From a checkpoint of a small transformer trained on Wikipedia.
Architecture: no biases in attention or MLP, untied embeddings.
Training: 1024M tokens, 3907 steps.
Each number is 500 + 40 x the weight over its row's rms, rounded and kept within 0 to 999. Layers, rows and columns count from 0. Numbers have three digits each. The size before them is the row's rms in percent of the matrix's.

# layer 14 MLP up, 704x256, rms 0.119, rows 663-699, columns 0-127
094:458486482405421536471476451541570478517579473505475485499549527505458498514547481457472566414467494548539518481515586524501484498424524504531524525464525495478569507475510576550526548493492500486446513465551477497510518482549515444484571523485475435479483500479510588560483528469521479466479507589460510451486491528489542533481421416480450526532561522487440481513546571497499497494511
104:452520523473488531504476463531481487479574562512528498492433499401463482537478542516495493486541498528461480541515500548487498482514487474454444467483501557454476486519448401517440463453548457524533501519451601505516508512433478494446521499472567571485443542414563555485513549583484469549538530451533478562574432470517539535435507443467475507465543455453467421507427499465427460478464
093:443430480521522496513482540485517468389491505498488448477483530558480513529484536479461492534458524565556467546565525521501481493512530454539563503430522516495517467564431494434489487429595475526486507541503553451524523493545508533491452453466515540513429519529526511472427456385573480486441454497474505476411471479495528552510475524474508530474520494485597427527583514571461448488527
098:484560599541482483454513535491571471515487404523510503500489527469520461571574523453536494513494463454499506544565526449428513476475500484499479498514482496429445478509441531488480582505435494519478500497515501445469464569513540503514491483557517541579572501488503509462506539522445485446550431519551490482460441444456451523462496508526494540474536447453511536437478454529509453533430
099:453510476471541482481539569511497512440469491491418489539451492575507416494468495537450500566484521526481467497582501523556507503452479460454444518521423413459492498554546551442535542516552539479466445486620519478515513518529503487469423441519502457485519468480492529530463490500411495514439406429442525512564527483570466552390501479601456485594481507465476463489437555518457521470542
100:469467484477490467511494484510523436519445473469499478472540535461522504478575496510553560464492550527492449464564461486476495521462495504516543557594487537502536396385436492463423495506552479440579496436483457480468456557519502508534440505504552526486539485504505577522468423467536466542485482448452534499441446531509486509443499486493531463564489553571514506441492430568513513564451
090:495540517579561450485466510477459515415471479506505530489426540470508512474516496549515440468518500508459470525465505450457480484475522468514506526482553457457462529459480496548509532493507514486487470516535444482535456523501518593491509463469562506504484510542590465559483448531510504538509431460468527493572502543474543429440463478411505507465517531498501491558427536556503462491463
097:554497509493459576462444534466503560560515586489482580461573556493453561525501462503561479427417497487479495456506556529520512512532505521484502547478450649590502457527554477502521533489475554475525453519471496492493524441471523385547522510513504516491493469618558482497508499571519495500470551509494484518515480457376479487453472399576512458483444552478488466554484526478517523505476
102:519533535522472477507488503449507491537558505543456453477501446524492450480502484481497492455481525514447469492542580500561509518510490456524461499540514516454485427503528420463546408546463462488461523433541608531456518493477530529524504429454470494417485504528506489586531479510427550466482502521534491608567481544551534501435530531470464525488490436441503521490523504537482498532448
098:593533511507512513494454484488534507589499456520509505539463497486493470535465508536482476461510582454475514481483459559542515549601591443467554491525452493523539541489470508549423476505515498503497555509461456508493522494489548588475459505508554515520598509446540458549546572472494506493533535535447466471480525490515500522549521453527422433442539521539517527445551496530521519543517
102:474524500435520532491499512508561499515477491465524523609516466525476400507546541496447430485454427519456480535512503475580480510497515473539432435566501501624627486512546489507440477490576536492421541474477523519520475511446484475427516473453527416457464484438506570507505427532470507490452471511511553481451516543498508475445494484448445519513492456516530551560460449536451528476491
091:492487508581452489504525500499514465490493506508492497533556493533452492538459453554567497575538455502438603545489468554523489513444431495426497448513406536454583503506535515507490518528504586612531482507506536571480453508465520569483458457515484456580472463515501424526479484455447484538514524541458547521490473532517502514447589494481496485526569542513522478459497434530437547554567
103:535450508518499445517509510438496504589431483467458553501538507475460448515504519488476491383415565511486527502480469502543554466541533481488574432527546567458515541479481470480522485551483584545494480499459521482498532473513569512458460437554505511524481507453516501482457564528489472501540562553473562500479543480449481473462515483541530508452428555487459484512435466497477516488527
102:582425498513484525553446489488533505568542477580523492582502490541445445488432506532517510474505479423507500485455535486443574471514513460423522528439522478523504550453546510535513437489499459527544525525556454537521478551485501467571456561509507436472532525446504463512400550488489488535439506466568502495522607443570482523500553440530536520446502493500512474537476470517515466439501
097:540554536494508565461559505484545477459553478500516538523542500468620544517477519567486512486501477506479497460521489535482508522498480480487493573468496551561493509461567558503501504519531569495484501459552483441504558532460466537527553429507441507473539543524524493529472449497502481482512498478375497561526574530557422435534502490439506477547510517483477475540473527483520563492489
102:525564479500461515505460437519531509452566555491470478494523479434494514513492442416552515526510474427527498474553501532453516551503479494522503423521456504531547565503548466461486540476534502501590486509451413492495469512400482518572422501510460561527530490508504475495553466479531405486497467524483517428479488590466478474442486504482500499480487400493506506513433539462538547406451
102:509441494549471406496525501558487496534530537467530528486561496484450450466514499479594506532516518574507508561572446506511531462530478452484508505506480533534433516568534514434516433424505519450527520434636485593503528475600458509485495500558518486564517563483478502458514468457483476464504492561577496523477518488396449466538493558540521539557524449452564522539525486442538511588476
101:483482540526493525410455500456566458450533503522498457450454525508596484526483499583553546515481468410512584527463573502522461475501478527533483566506461419438430560458490476481449477498510484427484481527468462433540507487478584470574515508509572491440515522493537476507511576549454514564426493452484488510483490537555514434506554493480544452511460475494578558553423510518493548538544
102:417508541516486503466456528503488468489544444468474543492503530523499507593474458478504447506500507574534535483454485499499519512478554412479515469506467504440497478557474542496556475426523522517465468486480528445469513481594486485396499528429537532478477460505486462599480523477476516521442527446442449504514507517556500435542497514613492516447499510499575429521503527564467509518503
101:477496494445519549557540469467564444492464461426493616469516467447509537511488531521512518459526446550519467560457501483531494412512505537550488497460506473478515500463487491431541556582489454498484484503419518459491445476468428499559484523552520496544454468454493563527450534513451518477444511469465500549479413479550456484482481493457503455487524522497438504482517552439514560566465
100:534555446453508495453439498466512450462515511459461427475509529525438539485525490526542445515535548491540437425496557529505523479465540562572571539526426424491509478446459452510547554499514505458555510548436501533468531507568427536521499484503463522497414492457498562484543486529487525571516564531463487449490471545434547535505607474495532504551462499483485547506473548478445440486412
104:518474517436473450452515443527495508529498507523489464470485506526506519497504541504506511514471529509473491415393469539505487523539529520578458535588506510509507562507536566534528429585501537562527505469465461509551434493555492565528481573511525433562488530454472449506556472533548516430506533533468472492528461490523564451464534464553533442520360530443524514555534492505526522552545
096:459460528515519535484458515544504542434503507537483464492493470465452507515490562498506510489525457519507392530539501469543528559515548562490456590529489533497509512494567514449497504596518515472529492479512472513470519469596453506465486501501483533533521503483472516510593535519506467555429480531501444596535468415520465519504568485509482485509473520514451484555520541500484438531474
103:513513514490505422481465502504498636476430507460522497480439483495533561488500484578491523526479649518542488497469551563470444508504394484453525511474408491444417510586446479503507510536484571511447512490462594501508487484504534478494499518497492493475553555510411422459536447546513538501549491452446474555508512536464529516572471530532478508481459557488449599508469506505475531477490
103:561513512423474559527485526531516479500525525438490540481529532480508506422457487530510489481543454504522477493492457435501500463511514539536427504528499541501507493469436537414520483486480543564555502583418535456474486501516517556505452453486476535528467540436540508481493428509478561478530533508472466520533507537485451562502469458431531543434473523441500472485508516460506534530496
099:448493544457472493501541496448569518527493453560535505471495512454559529463498549526489587494524478467551532557474455563517482546486523484585540490549553550509481596496539464558493556474487558461519460466481458418503474476546494471499522537579500459490515565488520501501477531564442560444518483476513464467399522526435453440558491531487511517485422512487579471488501471486503486444488
103:537525474493504475491507489476476513540574519488549526468433519562472469491488500448446463520432498566530500448569499491519396493472415451525529474494536498476464458508527514488457427520547531502440506522499541473513522531519436509476424487501462474418553484505509507547500577534479483554541451543430476473555532455451533477490538474447556472486497471542516544541530411515538500502584
094:530518560528453487489520459493532538486584518491535486485487472472504514500477482458559556516445533484525617518491533512581458455526513497486523525550614491471544532450515483510461520506508538575499523492521525496489469541521504537503474540522474538471470431541483487414484493498514415404512570510497520457465520433523484481525465495464387501502523525518397586597504489468523454504556
111:559468479522459440481548492519545476490499529535445538573587490457546525524506454530490425475545532516468565506603525450557558465513474555503478442446565532533472492529462494488506449505491531465539498467469561498458551452495509419501468488546418455505465536527510459538430437513529455540499479518490436511525621523459482398502517489446524454503545547434522568506467451542478508508508
097:518508533514513502505507510589520517526488491436512517479523542493568458538511530540476483453462453433478449586488483447480547538521496447489533411479499456528515453492540502577512539529404522560503536483489507549504490507527532501514508519461538463556511508480498523417534536528418477504473511540471548541486508549515577443532536505518408467461452500481428486513532535497537537447468
102:498447476497514522455486576437538563510463543481498523499564529472477524496455476451522515500458460455512399511496447519509532478521479554484501466471505503505558399495368533491471496518432535528544459463533528492551531526504510424533539426445496529461502526520543428480402529545475482469577537472558475431469523506499534464506528441502453495391461498507509470465482501454463494434518
098:603454520472554460488522462458523521537487468494499488537572538448516530509501459492573498521470528477525482499592524499546487559452489514512492438497440554535455476478489423566476441513482547582589445534489512457445540419449418505514530511523447513500520501573575529460519551487510501464566519522485566477520475537524556462530497479416490501597439517479589505462484530478557492537506
099:462424546494549516495528476453536495533459518547460567477469455477517477491498459503434540510522505461538509509476530530507476476470520467523560483538463527506529482464519512503540458524554446494504498520463560476472560481530593519527401530509574497497472576485520514511490512476518541578443523439483442445424484505512432500477380533510501462467426548445555501436517427467536443462488
103:584518488558517487499505531488520509494461513533597494478442510497526514483517492485462444511553605474491518534488500494431560544523554512501546457538451551469490522552437457533515511431418481535561438463524434521472535526504536494495548520553552505501401611562551514481495456530523518511429522532557512499470506486511528488501574498516521528472465558491521444551528546467421529541476
101:515505467467421482573480522561448545484492464522507494512572513468541474517513529486475470386527496517554448445515523479572515561486548509480549537508539455543416534555457495500463519438512527515510536508430456473466481505429562538446474506451474541527501471525521539548498560458485581504505495509510531468451477529518517487511505539414530527463462509501467505484549514450472540486511
095:578413515573499514508504451585566459523535527486586433568557486490516607466484432533511492503419544522563585505534519539450526523494486439558438480591465548504526482456483529581493517473487488548505533502551549481470484481543445503579551545527502498536472391475471494544470499536523454490520507449441505468490480539521514526425519446500487443528516505439514492553463501470549490531476
105:434491561493506478529533523517587471445537472501524563467494480405466523507503560470530505499525483494628458465575508523447511491487483520510412444523575454491468417467433492509486533502452467434562465476483540509498488477469522490479499461536465558441515445438573513460530477567462609516469466488546497493446498484502446460498489447446480479551500519470532541601506573503507443546462
# layer 14 MLP down (transposed), 704x256, rms 0.114, rows 663-698, columns 0-127
103:441545523499566518486479487602522461417474493478476527560455552527479488509496488507546542449491473530473496496444525461488525471521521448443507454499550574520503548540545482511469539573533496470481554462524483421514502551547477557467537456513441528487422464492552522516487470503421470519464500507549554506441482497529429460603461516541499496472499476459533434528479456488518492471540
104:466491545555570515462443530392451452516516494557484497479444551472481481503566452480518547498489511579506350457541456505489445475497570560461490478475490480547492438454452553499496528540495467472500549505509492502487481511504518500440549545545512569515453503581498570531517506520521485478582499525552492520539518544491494425550477534498489508450508561505498463542565468559470511490427
098:522516473555520574491536491537449560510500471539495509502530487537555545552527506484595574522481497439541535487521460430518516547474379551501486487515523525549482588479488536438456516512461544504494438523496509509527526580547524534433557588540504464519500430472528546515509542491454475555534554435555449506478521510483508486549439472494429529489504485524511518491407481464495498483515
094:523481487528464551552548449484478499431548546533518556533522509467504484484479533463472507527481500560488486501465534507495497517466523576495528533499573478486500515521470492530569558460601489508513504463578551523551436470561492526440499507529474494414405465433488523568492471552512508572448544524490486476574455462538584502519462542536490460416493586577441511497476487473492535493539
104:522475541473479553548517462529619493464469462523504411431516487500469495528563484484547511461521487511477504445517481529507515487442493516454511572515494557508466444475455469492542551476399555509452460536479518502541439471501515470493531446526508498554424523569470494493549460399493590490482433490468491543515499536537509482468551488525530537510532454484511492479547465493496457513468
108:448543533472521498538556586515449531484461500457518515503546525396564406479493424480496436393557535473434528479522543500536546448507578508536460446515491559515423489468498507574468467541500477482513538532486485550448537525410531487429483514473461459482488521564510491562554505501487520542427479440500536547433514405506391462507483499467512483493512495478532467505485469518540482516541
096:485415536510511497474543497455508457512474485452511467447522431493481499477474470485456534525484484489558540475411535542558486491491518489478499496533490460582519451565598558459438515529498542519416470554466531526462561426486422475460590498562479450486563474547479507507478550495500547482493558561473547490514472479506388480487449515501453475488551467535506541540592439462437504510455
102:544503561497478510520527551458512524468580491472514456515631491491530504448578496519452450520488503497478501479510612444529521501472525493475592502590562505550505525481546445454440450502485472519529464453496562530548494492543498492468437520449553465479453477521519500511450510429521556531474528552451615450553481486449533500528447506446493453469484500500462533510489526483505535506509
105:538416550460429526463509491512466500416517459503506436451530516568478482514485498483496465456572480455472450511565536489498511500510540445451542452468555459463520484441455496441543521490528480461492596509455532554483474514467524543484463539501458422488553494560548500478446445463546585512468506487431512580485537504613508503443428432518514491515526543497546487554516489531457446397466
094:451492526372539482542525499515486414495534522527499484518531568486465530495503505465546435526484500541493394561444522491458484507540480554461437541490543523535522539492543483445542589584471563542501528479567440478499554440538499487477545517555434500478481532445451521434542484454478492468441463461507519552522601427465499500529445477501461574546485508468503490496475469462506521558483
101:535556445442424554532445578444486539477481513474576476443541484567498425435492548495564489462499475487566524456484497505516511542520503463507486542457460519483447408459464620474479483536564538472478485557517485541552485489464552481487418505476536493487517424513502499497502492441527541549433500440495567505551529448491534418501529532567410532595520440458478564436520481487525532456456
089:538570556545501519380458498482483490501561454543528470467534527496518501470529564486458476459510536495485492407460455379496463590524552527519537529499527458481465429446482449499529472549474488420487476473564472472558531472528486517468488513496567545488513468491464525407496491492595528519511519448467466408450515515511499504518449528544580522520498529514435492545467447482491509460456
104:503499452492477573470550531503498486515452454529591525532469609456524487442459494479462532548556492461441506530522528478563522486463549509513518463466569534503435475494572421501497530465448453547539430555529449521517514532490467515576534475511488485532503494537500566485448532495486421485498499504539514515481507529457444557486482570627547508498475441410504498501456596534436467532496
102:459474511422462564510526459487549564542522472550495523478475552438533510534457536460477477500516474545553513483594516406519523493517545456491495483520446546492482472487470484446539475458501486488419494564485501544408489508439533462465498541435507535521500457485502470470496471452580508404556471485490447535581497532495489485454479573493478487560558565458518507493517566599541465507491
101:546534522431539551474476547517500491440467508528480482401498507539488439417552440533497499458525561471498528494446471488486485527484505534515492546458481493533530487464462431562463493514386509549497564446474499508575535561598519488506494498475536524508506578498553536532502486439559434492501543540468435504548501504532587492557501482574441479486502493479503442495524504519448474432467
105:472487506482506554472464495484517506471519472483460536554545622443491555551455465442491591547475573507530587504520593552571532484505455527509537457496499543483491541553506478519477518397471504568486468493522557509519407417424542501517513464515485499536539483520529464484446489433536455554519490431490523479524539601472455457513551531505544480465470421525533477546540517524508509564547
106:487529484483488427513473506480458460508472492504564551480478466535537471493480514461446548516471477608418590508475432471397473475537425604459518493486455556458482529488525432468513472502538550469528495483448546479435519500562415420501497469429510510502477546519464522502485525418451541452530472420453496457537510493488453454466480498572501515557527478538574529497492475512469497591496
101:482512499470535521507528478516493528484533459427482528486492569475512522501493446503496467417566469521500574495530448524457465415589516520481524530493440544586508489459515457508476503497533531559497578530509544529531513435529466464520470541509456493486509521476537516513494541556494577533491486443551412474491554532506437439518526546484479501515526479462528515443589512449465486435519
106:447475412499571458503502562460510445487467422512530504531561382508594493515593507531498472480488459528474482473494531518509510478525543472494572462426591584537546481505536438521504481541524519487615445500542532509509502535500461455515487530502463521494498491485579487430546511511505484502463468480382459467493456453474480499520512514515465477518502471486475443524542491535542466504420
102:501553537570552513499485479526491446550456530462575493528461527456492533511471492482437519539508531539526475474511495511532552548431463465570507553599451486484461477472503532457520566560549464538525526465505519456521535429487534564538532486477486430437459470562537466550482521542359487409482553526421463545547512528534506485537469526485494432498488509542486555429514487523504484520503
100:551441471494519550602486451510491477560485528555498551524426452560514501494537481530578425545489571503538502409451494507530506490501505537516527484506533523500444465483565447465557489476466524465490494504505469497541486508424478400536376415474506491569451514477531540516492498533479530528521543606518501442506464460462487585546503592519517523462467469565535457537537534457456530433474
103:505519478499441519550585400426481573523491520501436488468422451478498469590458545490439547519495510517465547468523568569504555475531534502437478552531461477501496492518514489508583494492480442502509496510533478572580512522487507471433432532559473447584515606511516473484457476521484542551473467586561504430460568536538526488530520497504593499548532508446513471410504509520572531487583
105:450518531591520477516492501496508453496397520543453508492510555454447440494557509507549505451482433546472511572509494541491445424500484509475422403497469504507416541542490547568496464546450441503446488480569513485414531508405444484531440526532507484483464455557488442537438603492536538466463484509543504504549529517471473503583439542527499495460485447528480449488504475467445501527462
100:479509525503552565458490484527475422495478446525480523478498426478505591549545503507494526490526479564525503490556484526498455575425537501516458549468528540546530462410441483519561536489562492548596510508448568575531454481442583462486538446454473525459601551505487485574511465449487529594505555547516443435454505474517452600477481495558456527594457534469494505474539404540549560505478
098:504448434510533468468484470494481541485499543518542509543438480558512516476463517480484482435452495485459451479518451553438492556515577479515461543502413528505478433527533402500522524540469505489495563481457549515539488473554542519525478493459492477410457499458491474488500538540479578489574479562488485486450471436453516434493517452468472502479506498490507509484434496552448393508465
103:502473509521552551504491536486419544520547456545476468455472488427502519450505479435541546500476455520500487479509441402469469565509543496503552516479529522514477481478406533495471443490496481499540530514411515495456557522505506446471594498494549465513446508513442533532551549540465477497562499463471509526552579431491531446541456532481526515526494571590555462486401498486516484506385
105:506544526501585546517449453531556481483530486526452527472517510503499480507510412566416584537511530478438485540576527535471488535432520531460446550555456466521524495535529440445468485520487425481515479516506429543589488472480463542429488499542544489532527458440498535475418484537468535393557412511473524491452539500472537581560423460464465534490501542511495474501473566523436502514556
097:500465406485434480517559547502416588492477493456575533509431470444509494467459463524426461523570495456499520522491468462475515559487517487436531513475475405548528529540511508457571477448518601464518488529514485466475508532524553476537490522467438488497532565499396521486443553530540519551442529484460520496545526520470533510474541494514459501459522546541484494527553471505427483475467
107:451508506531514580519534483525511405376438515456455490568486553444524512499470436511581488477459550508489498469521532516490525510497542559471478507488519562530467547515435445604503459481447483524511529491561464535493504529490512494484515463498506475486476497493529576480567518501465499435492537510484542463508492536473545458484495374470415527458523492438478559505508563484525534499498
097:499551411493480517542480394474492532513573442505439487473512489443496520495524486536510482479482507547489497471487510506548436552508480467529552492445518566501451482540460542437570463532521459496492473472507469576534529527497520499502476475526465544443526422547488506520454607536548530444460492496546533515415502554449523466528502526495502493525567518514486511530538516536480473565472
105:406539442482443496459519541557511509531515543493505448476551541473544445499439472480493489506499515445516519470462508405520554527439490533396516489466475472520486497436496513507481517502456422524527482450532502474532523520485546431460508481527514476465523429453491495490561435507486577556475521472493531448474528488537508489543555475594467498507501461540540556478515426520474548568458
100:454478521451524546488482479442432492391486483462475496432499445542570493486557481494516427523481398540463512454463503456529523556464478523481469524465497528475464498527518508469513543443524511507535547427510425481462456597541516488474507473465550532522475495462470472540548528443536435445509488528509522543553447456470490419604505533570482536542534488523475518520526486531551514500493
100:503510482540578437534473451467426545438530453451499524465538478473553511484511499463524453511520492477501540545525523454452515581574524542505485478458517490537451504517503501490476486475540517494560536498467492490536549527508557452470583507498519463471490547495495470576464491446498497543538516513513479450496511488503494573476467445468521496508489492480531461440485484523496534470519
101:473507472416454509474506503495526516488462505478492444519476474476476444500434531441471521457475494508471537442486505483546512497536411521483505531571516503471520501566521593489464606553577511491457525431442456487460509432437501549460417504573594458458517530541485515481521545460556542491470522545433540469538458566488480526478438510518540487544544505505447565480364504447419491499502
104:475541525495536481449540421520470511499439498495552501437461504491506502551531531523461554363553457546509470517521501450411514413515445479537500494429539502499465490455422437456541492494530542603494573503513499566453427504589536442486566495519493489513539528551436499579558449462534514540505448529507490500507454551499499560491553536557486515492521518476508529528507484379508497483468
102:552476429573517490471574510461524474531554491463432502502510539498500455538566516526555493401540461484534449482540498488541546439511517445447473512483482489562506522521469466464482498461511549501483495560490518580497466474506584454462509523440545540376473510493539477476467408524498496461481487491583466434486538585498495500355499505477496496514484542477467475432460499510522516541457
# layer 14 MLP gate, 704x256, rms 0.115, rows 664-699, columns 0-127
097:472544527468542501421468443506458495464442436529504513481525525508546483497503481410519485559500505515491531513520488514526502576543404500434522439549538492544526518436499524470516519459548443454501459458529421498421492539513411510558486435434508545468499521491551537472534486498467482524484556472484546473516590513505483541517477496533504497432427550575497525497488530494571543460532
093:469494485561500528534545540513490493471553492443551419416534581579492508497467434495497532524493438548541448523478514493508476489446440478493524489487510465476523514587528472467476547458508502455512548457500478525574457515478488568499452514512487511495463508468514470486494525465548528422478563560508484511505526501550499530484507482527499494523489545461508451512592522493544568524468
096:514501575576546474458491530483515526570489520489530424465473491598545497486507518540546542543612549459513509520535456575521489471557425485462485521520464445456512474498512507465501466535474521490494485511436475528481642526385490525598537508478463485547513526544471505461478558513466545485534547490509474516479516539476447501512503493457503561530509451413549522477513560498479510498516
102:508404478475490522562495413468526541570446457484490464508422518401472479502535475544490493475546531503489563465520544477485463574440465586533524507585468492429478501446453412408527505508547587482459527515492485518430502478486550492546509566492483498458499503531454526517547541521466517481458513512467546450512427463547563460556547554452532409460489382520477517597447470515438524526504
105:504490499510484480520410447445460444605483496480523461482579487547511522517582501486537532431552470509399500492481445474480423440462486452512510478460540530465516535548498526510431568482543500457510549497498554489462518472544479518561482511514544481553484469530459548450475446442487467451532493527488524563519483489454418506519481501539473434573531438463499521483495410524540470529541
098:524481523545495509490493528445465495493474488515478477477528444489461561461502495438509431484456478513493513509478464525544440461536568416430590538481467471540488591490534532398455527493496462467501512566476536443516489420457549483478515449523482498513578461559500480507470526521530504461499585463473487502537521511569446474441429491478473469518511542484412520506545484469500432446501
101:488482460493592493547491474566466507512496500484540545485456470518459460474441523504533521446455489444483490491486476540485461487458468533485505487480525594529500506520494516496482484468534445581476507571527485478524424461556565467579601522521472577491487512507405414528439456466488536523554469511486536465553441495506516522473493439544485446512588427442487500483515485464402491536530
098:523575528511540502523487463492488440482473534529567472524450495568517523495490526519468565528483528468480505546465442447455485535493496526469578518406504506538551499550521442435498503469526507506540513554480513476543510465510512515557601496487448498473475566513521529518569554466421470441557525537478476489607477462486478409506476477485589384519510519511479491481501541496493433507469
098:624521439538437475484522557514478554480541477500585471493443443502485447521512433483415494545496549495528541518517500485523520510495539455518490491526475523515507445454493486488511474553474447512508481506421528459506430579559496563539415513528508522536584528522514499481451449509515477497520505520518483503505414540479529470555480450440473458500470478468417483488518484533476534577532
092:483492486485503516524524482450433541548497451521449430521505456534506473520546463437487500530544452537460554550479522540430476529521518557459523499576502489475535543589408498528482485513517481544444632455510413489496514536516524557483478481520518537482529477511467510475460441552455538572477495500465508468584500550491496459454470627466510537517513595488518478464469416523522504522544
089:512518534507547546487491424555542517521514485518598498571471606492478497562422493595519524522524453468570511481522517514530446509478496488517498458475504466529525498534523458465545605484561482543524561549477529521444428555523525561477468493507474467517415478489444422454517474477468500579535507475527463495438468530481521463498484473402524505485561523440566497515501508547465526498513
101:554494510442531498495459471499555507457370478501466508511508422529492581518536459460504504552487481491461559443514534525543472514412567487523485462497557530582542573461537495554506504528506409458534452484527466439497441540489469521555458493519462522463499535465462483530452478551482487484496468479528519539437508502465506483455512471503485461492544553555547542409533487526562551504634
109:493503453488488479567510509584441515534490528568490467520529522479534444553511518483482518565492509481443426550493555551491468479458572495519553454531551536448440486515598477482561500512516470466545545468495496451543576548478440486596404454571516480472445507417463505598493521448442473604404554490467481529542462476561494553485544498496538473487435550476510449437549523461500541477451
099:429480550484532510435455524534541506478498506495478489548536497497429519482419440508455512458423506489437552482435374552441524511572499581450488501524498514554481591517517503481604505486509448460539537504555446462530479598465544471512476437522549497487483487494473471452503505453537580528472582558490502491510592495475482440538507455506527456523529479470482459476464487529561542490511
105:529510514517525484467483530523545494463522547431488452480474447537444539518513433472531517537551503471558531548445482516486523495508516505469476482497500438440504556503423534517554444466474509489562466481482456514553495458479475534548451519479439446561434479526500495509515483468481471483563578455520482632422454497529503508524519491556504506437421437502468505499405465502502514527527
100:411544467558463529482472508451484489503542556549531488416586593526520557530483543518520537493504440416540472476488476530493525502488497489501536492459519384478505470450491508483505535429513435491518505401502492490561506498483512478472549500449535501471521513596538458503543505526539481471402440488474508499464481440484392498542531440431532458505565551481482546508487407524444450485477
098:521475519502473499468494545493534466502539488424562464541512474468492531565524503445551476593477511460496562515486517517501563494549519521394514534490496499507437489567462478536504465486430530519534466441502498492400465472456528431530559508516516470436488558533504523500551526552513486510475469565445496478462462508488451499500482500505454502490463408513529502491490505507479488546433
102:549484488530527608454440528476460472531554565510475513528468468513505484537470550536476482494519471565531566480449585433440450445484487434468532438510533492499405552457548508538428548483537486522529534528486495539523487514513471511486480558594525535441503581513468513468542470475490480515472554486471448505462543493576485483514543565486458489537514442554467550493419511492498491447477
098:518495584505507485446547519511490487534419461480546525581510484574469552518478490483441468555550465474490502460476492502561455481418480568508545491450489507482537492472469583478507498561459480484570551452572527592453458477492588402468448467493606522502540491496477515463500548498507447486483459473461493487469546535447459504554491523470494492468462512579550487474476496507444500480464
103:485537523536500526510467564415522481504520489507559513466421508463495503475516533507557466514492515564426547477472471427524496584496472613531514536566528499497494506534525484538505477535498521458470462465528483453526492509483453578582546521502438503514559434500493462508518483562504538405548494521519449447531472525436503489494518507504521478487544574488566469487525536532492398470507
104:572535481480540489500500516479549480425506507464556483552582467462441516448580537494468462484550500578531513470461418522496499464540503459479508463545477441472511515483512460450502469559475572504465530490539551481530451530514431531508495485558450530449503487466456507434448504518519466444506506531430496552485520405460559508545485458517521593457525506558464490594513523505531435493537
095:523555601577541463481533505528504426489410451520449520541522447473439511470472502543501467482522544424524493530500514494524454523452451546433462491532518511559486591543515477516471507496516457537588469526517521543514477466452470482511507520538491504491513560506518537584503550519479509476511557514572483510531477504487482498400496544478543478497443476548459513507503437452437541533469
099:529574534515480533525527486439473474514536465524542490478489499555543483468484496477432552507503514430481533436526533548488477521499481559477508448484553436474447550585562421462518484450519487513600489495503476510519387437522507556481534517491514478422503545482467502524535551543509491475538495567444497474479494527517419489505462564598472448554593441429481500489438480544463454476494
100:436554546499492525536564480565482452435504506385507468523540485487482523525485547583500557531558527458458555470492493465447497553416493507501512558479566515519492480516528540507506479471555431473490521519501528496517490474470446521476514535528494443563510530519529575610565469454522553507477491464484484493526447542486503591532408484419558524520512532473485433524511517483517461497470
102:475516510468537507448458430481546550539497453508564500449448497482490566525499540534544474539501427543495478468458433437567478519477530567499525432536540525567538490469456576551531458488421500538513477543498437492469456509463596527505495513519510383587485496533512542444521526560489563523549490492564535522418505473472494402548456510506603486421510480566513501504506498503425419486490
100:518503541512513509421510572508441527464465453518552482515501467513541486537524499462495496521505550514512447488403518490525434548472441568521546435469501536561516528491449586463477620480419490494505448567538471488522511516519593442510431460516487476562463516548496489543494585484454496548515559467460458521444457535553450478462508534559575548504520530536452412432535529504508480451519
097:497423535516476554561483402511503503454481519419460468493559473468485527468459503457553485487517463485500573511453542476479460567469528496476466509480457542502515513510522471495565526580443448627491534459497478552520508457494505509444521480439501525501511489511485473503517415541504532448502429493453596556499484501564554429491456463478536505520510411466498488481437538475493438511525
106:498473476597563501443499487553456447502458522520427543501492473492467519500512600496454527514548483548483401511445471512499469577469490507469530507532521509561515481484429510470546505505537557517550517524494483506481491493484468490495446495475451592492563444457444563487543422518538518515451531453474490517576542458489483549488510574566415403509584529595484418498525483509519516472538
096:494552504547577524569462509457505500462449465462575475502514512601571472537432406410458510578455532515553573510500535575481541454451523627511503523518566500464495555528538528521508523490481473525464552508563484512599486473474442507523469486521592473552491624489517525472515527509516466581517493492495413515567530519498538428452496510520550514504509468469493482558491491450464497528532
101:471491546471551578505457454465505564501545538468497503446437486543503515555473490491481500499391577507491588516479493469444438524541548520435518503506569477526575538548464516534516496516501512499516514453546494553491552573547480579525403468517510496415455536487492538466541474524451545417484481469511447525497518519537468465505488462474522521561487545482508473510468520448534492453523
097:483545508483496478491538554511546423546550554529506464559522539507486477519482550414521547426498526567549427553613523513398503443486477462496446510572515523454574498468484480470602548508454489465487431450502506503568543511427465523534449456557553524437529471427457482451506505513519557518542496475465515574546496511469530503487494410493525501534492551506521520435488485485508505474509
100:479458482533552495479506483461507472435525507506528474546518462471472498428490537488470552559432403492517499504479602579471464463456527521484467573504430567497462542545522497453495506564470481531488524449466516565507530485539530550504440457469487530526408498557427572513502484491501533567455417555474487500576460509469461423554479477564475533445452492562525497509492471499476538388523
101:625543519469441511454560495439454485488482501464465460473450475450489428441565450496516485462429475489425498471515502468581497507460454532524554468478494465474505516454526510443542551488477418503449423545496521547531507519485444469482433497500497452477509526491383567493490534482493499523546496529467488483435479535520496498451491469498458442520507484457546567462468500469485492495553
102:513496471521522478455487509436549493497544528499451509464503534442501506568442469527484492484562519500507514440578507536507491501564462475496545556564573548456482487537563526562480452559463530526458481539578429502500510562508470521439435548457515501527481457492496465527423538475435437520492531512472538460498415494496502458538552622489504485541537436547587544598491521518457472520516
090:440468538457493503510509459515549491561439506483504526449541448531470518452515555442525508461507520475511496478546533503457526497487466509504415533579502463423491472509577502499503519524513531547438561581496498511481566548537497424484493451482504470416529506564445543558539453531477492492457470477471541555489511496576475489509533553505433546399495510449499552452467496536546486504546
096:492487475532476504419477446504438558501516546465504456490502483474495492496509556475474533477519472515428491423478478515467532457533541506421545523483544508458513501468517462460484486456604470544557573479539500459530441575467459527522516418474457545495467559505509528337478523576493487518485543518501556540495454555471505555526456520465443492514580476540525479513478457585541498527431